From a checkpoint of a small transformer trained on Wikipedia.
Size: 16 layers, width 128, 4 heads of 64, MLP 320 GeGLU, 6.3M parameters.
Architecture: LayerNorm before each block, learned positions, no biases in attention or MLP.
Training: 230M tokens, 3512 steps.
Each number is 500 + 40 x the weight over the matrix's rms, rounded and kept within 0 to 999. Layers, rows and columns count from 0. Numbers have three digits each.

# layer 13 attention output, 128x256, rms 0.0618, rows 0-127, columns 128-159
592485526532531548519549454438505527505513521557485421522480416577444505504502478476465519518527
490464501504551569525524507415484472524578506564498496515525593539506556479535463415480526434480
490440510544498462519522558443621440519505402496456548547469433477440538504568439429508407477477
547467537528572563520442494516466423531483492496506588505510513549454555532406503585558427462486
524548508493481555501476463483516496534489507446452474481494505512465549494564459479496489422575
446537477573513534525465534517460519528514506518467537531470431540556487464505508485446595491506
558563440420474461467552484474502504396477456548556533481495424516446481495513486538499510487459
482421487544511560423457556567516489510527553489554439505499512486490478547511491520466549415523
518498488539516501485523488474545491496496444543568412488545458499568475493471549439547405488522
431516530565503447498477511508492499516518489547532479482471435444442543528564547445460476558565
441477511518518473530526481523538608542561574464452486551493435477507512407453462467517497485516
475517537536517524422522512507408555548524491531581483512567458412475480503569532476554458500486
466580482442481456469478493460521533515522585407523491505434530536444554560469449456498465509505
507535453543592525467442480469549511529472443509533569534554514513502517496593510521550488535533
513493530505520559589464478487505493465540500471498481521512452431505517521498543492498536498456
475439507390537562539494558510474490408586489472528545550547485506489452525504490471471515472548
544540566512447598533467534493553521482506479600426500573501419557468507562476505588484475423505
633541471467502484520496450502471456438445479479517423536578539400442482542547533478484546496466
473505472499422518475497463528497411510452473562407595458561451490361506501490535433415521476616
484494438513484528483543500516520425474506481466437504490531487464483493531486490457427457493505
541455535442530510495490493604517531486519435567541458469514490511553520486488451449519538456426
496497555464480534461475537542517513503507462460528470443563428467514519494500539569507482508579
434490530475502446584543426499521514572582537484468495491550527479449461449495499408597535495496
504442557574546478449444521471471444510446492520539481449539429444471539526526484532522504434469
495450453498449420533491485531495498478483510493550516411435532437521443477478524503490479539482
481571490518494444515529475472543500491542458498564583516531418512520521482602598556454502529473
446539488548480449572444623452476448462451547557541485520496462438433572484452498507490573526550
469572396500555457520516515465497441424572577466484480446542544522544495482480508539591506493466
460445445480504590507512520550476465510446543596512463469466436581451463467493516472522534411502
490512513427524493521502506560508576419475485546471536508511512562622471505560437493536458448476
594542518510460480423444431479657574516460454520522569472497569507500517509531514519527510445481
520503473519497541557422489536474549495462491500571500452470437431536483526540553522472499479489
449518494507502496494450497529457477543498455578529459438434540498516514430440502412528436579543
561478500562476477435455546456493565470528557474462489558481521480601460608560485507453535465534
502476538523494532485581481474540497468621492471505525486505545536507534481509486531530494469509
590574554403425503391446487444493468416585507533545377491433461558527408408512507496488508576518
422475496545570597516494429492550484523475537561478536557464556534478512543515560473564416500462
550516517536527522483480486457510412531560542485452495562418502458594441507567513515453565470431
466476499502553510516497580539457481478478503498473483540541516507553478573562472502447553463500
557497477547473415519538492553498513404481434520422523512485443423446497451549422513426489469475
534467466442506395453501580463520497512471550520530450546497474604491503535547549491413421500489
579473537431423578490420513554477527526494501429492581452435549463435516493475456476449529506507
379533502492481538507442509492457501484556507475468573524488446541504569420483560468515585520516
494421449542561455567566541533601571571425501451467464545532469484582437506482419479466562453481
566465573457445519655508488599406498478454500408507470389460441515451489455490534440508496602520
601461437559477472466520565540477524523505464473509503460519563467439517535492578424473555532528
468427481488528464529472500480597407460592464548448475530426512380426461543458456518510424492509
509493560521399468402507465518455413492501494478468524467589490500471549462516438479537497533483
413535539533513462428514497541554439476446435461499548519536466512487474528481545578520499502556
539561546510507510490571616535490495509447502505537500564565537539520445554510444540495405507505
463567500475529505495470509411471538490434563475568508505580575532505478483533517492476526540438
453469381518561532511486555433503591498471563516462568463525464486538454498460516580510507478490
535502552480478456459507533496538563572489497480515546485506438456483461563564459464473518513568
528484508515468555569465509488462557503585494497484504353519596459476357581613544497409497505511
481501488436490492436463510552557551549483501538369506468491514486560516593601517494505543523513
461465407511526473493475447481423540514517553525510453469503542430495444490498458443512546531483
443455455460495465575505461561454476524476645427462572544499488510517586485499539536499528464568
547492425450485492496642500488496479454510565430554438495509488486575506447514560505520486504469
531467465415521473467508525500484473513519552417504428444535527529501459495523546466548533509599
510519508592531572480463420436515436475583462514483569537514460432566490510519505510522461443556
514527514540503525481481464459397497499501516446527489428493432505579541574562453505498365479511
518469543476506529536397439533438525569423512537424483526531443561520542467415446482444515484536
458452525472458491458467515554430486454469527452462465549440489535416519574578461499569516453341
428467493504517448517487422569503521489536578471449459507491424486530482468446579491501451557558
519513480439483446516535508483504486588448484494516453443454469497518463521531539520475410510497
489541476478525456503555512492521517545508548545461454447460473431414528461497529520532456426531
483486447528471456568504541465512521518513466488526454470486477393507543469561406435426517527501
517470391524489431440463415437543448538453476486522496496527502492506518497499481522489528509566
568504520515488464542378487539513396584582499475469529519467496448494476407520537522506503498420
468506488481477504466552571467504531429404472480536562499431486444509466443554515565516500547485
520465514531506490424517515559497436514553490509523572546515504495431592513507433540504455602492
536506490506473553539466580598542422458410460458525496522563435548489482446502514458536512562519
484451399405497482507401443490544500468449444462509470490499453487524481532478475499491505451531
446504519542525503479504540466470456455518583540601499500514569448481516437534442551433465508577
525476471518521429515582398507468443454510476487619510438602493530525508490477410425435521416571
512521457485454461543552545521551505467476458474501533535471515494513551520550493573454534506463
421453490530427521525566494490518498439487577545491434543471488537437426520532414535519425424540
497485460538551526462487501465430521490574494614437527544517400535487498526485443490368595447505
555623497527499481503431494431504527506511500578547495482503514518515597487508531477547546563532
456513529473457375449534484441459526513549473499474506520446548583469536533455550402523535480525
542562548473489444529493475460504620510422437584493551462499508474497591519516457534471516446370
578516527472553547439520568515496510437555493435480509561578419433463578549478483444443436513531
480464464448472530466553565538449506407462487498513471480545561484470542590545451441511548487486
509546516443535457562491449432520476425479566515518480564473496409480425477400458544563528542511
528481539535469477545503531550408496427557402446443547427544488562513479524468425497483473532536
485507466512533442614536531512491416578510463400533451521493524476509524507479444468483542553549
504438463470496591574477507480441549452481460483478514457514552439445498546568491467483553510511
511483458493545490485484465517494497552494520440473501497513554488524454556461480515499508537470
457546498456528557513392431490574430411533511486447444482520460441588558537566516469535547423482
507521446467546544449524461542449500524492480541444515526551506535461485448515568571525481464552
477505457504454527484483456481494475483519424522506462432492538504505435554550467482452522563502
432464546550515464477409431457532475552414415497442451457536498495510532499539462495436488501513
530495404470480537523466491581518516533479494443557492525511532587507500417520470515430504421513
567429490534490498462476502506611486413488528552525551452497479518422493480494492505459498503500
486538527481489498462438534431533482570499531456494494545535544476475461522499541446465484458536
491492467433397424472508574504438576460534523478530514601530475554562511490513483524527437536402
540507535510463644363503492539492518510490502495466451463510573499540516501513491475569542512546
496471511430466477475530412537483443538507538502439578510491541427530463484569496567476481550571
505561531445477473477423523532562486533463420465463503504461461474486455553487514496481489488529
415490480485487444466529501475509514505517509498480549508498497508512534481478490439482507486450
428509506457600503378518513466450515430478442477476532434509546470487524479443484394485514522454
483545492448485542393504548590497436501472507543489458563517527476560467462504473466482418532484
570487452491542476444458501468529474484393502536516484498484421568559450503494639500562452552500
522452464559440477516522511545496518527533485555548475441497458543508481479482462444499498430533
480460519511403519449481493438588526468513449432457472500526481506475528555410510554458455586415
512485434442514533516507555451524451507507428465564457499539498548488532505423527465498484431470
497518517574487478536440513421475498501538496483518507551495488544510470515541503572483501464499
456396537492410478555491543573503465507520463505531439547415503436540467439465463523471469522559
516632562526489503527471547499422540496479476559491465368486498504528512541412493454582513456465
530522534456496527541496619495533459565540439464502474482549461512462552443554500470546544431475
543491542539461494518437492507467473534557486524475466433584544507437474506504501456498512564503
446514493459451488510506453507507545553509617559510429524487603483595503466456541543527507534457
536543489466435469426475567573475537463553504552429526540540469431528472476547519510486480473479
557513516513520482499499548482569538584487527491523459469537496502503495471544427529496566507421
481489604476549524512527533451454543477435504496506480478526452581448528470571545448445452433547
519546478512461542549520487514478499589361510506523459503508532493516441484435520452457543521538
569542582588547520520464472480492445510467492540564522598556492514462499412510534499434456532538
480472469484580402468410454623527564456573464488610446422519486492527515507509485598489514623517
473520512559506510488530460404535555536468554525457445531525539512487464548511536530446475512506
501574479445576564513550489536470560484466554481430533486497556549459505488490533490527522571451
552479470497548489492548496491498465508470419514573550540518489470533518484492409568543505472521
412491532503531460405483508542511494535486536492532547463453466544434541512440494574521450492536
431410590498559563494558446581548505507447540493567515469491492493463498576491482530543428534535
472446468389447455482421504485502464569496479439492484525513425483467532519502568580461526417518
457525541551489503507526516467491442470434454502541469561409469543516444483517585489509539550506
547485490517466478520476510462485501618534440406472539591454484475451398476483506543494508503588
551482563491440439486498518507520516472496534435508467466428527545540466485551463534534455480569
537523515551520465580503466492560521507484542541458526521550459443508517585541519524500550495468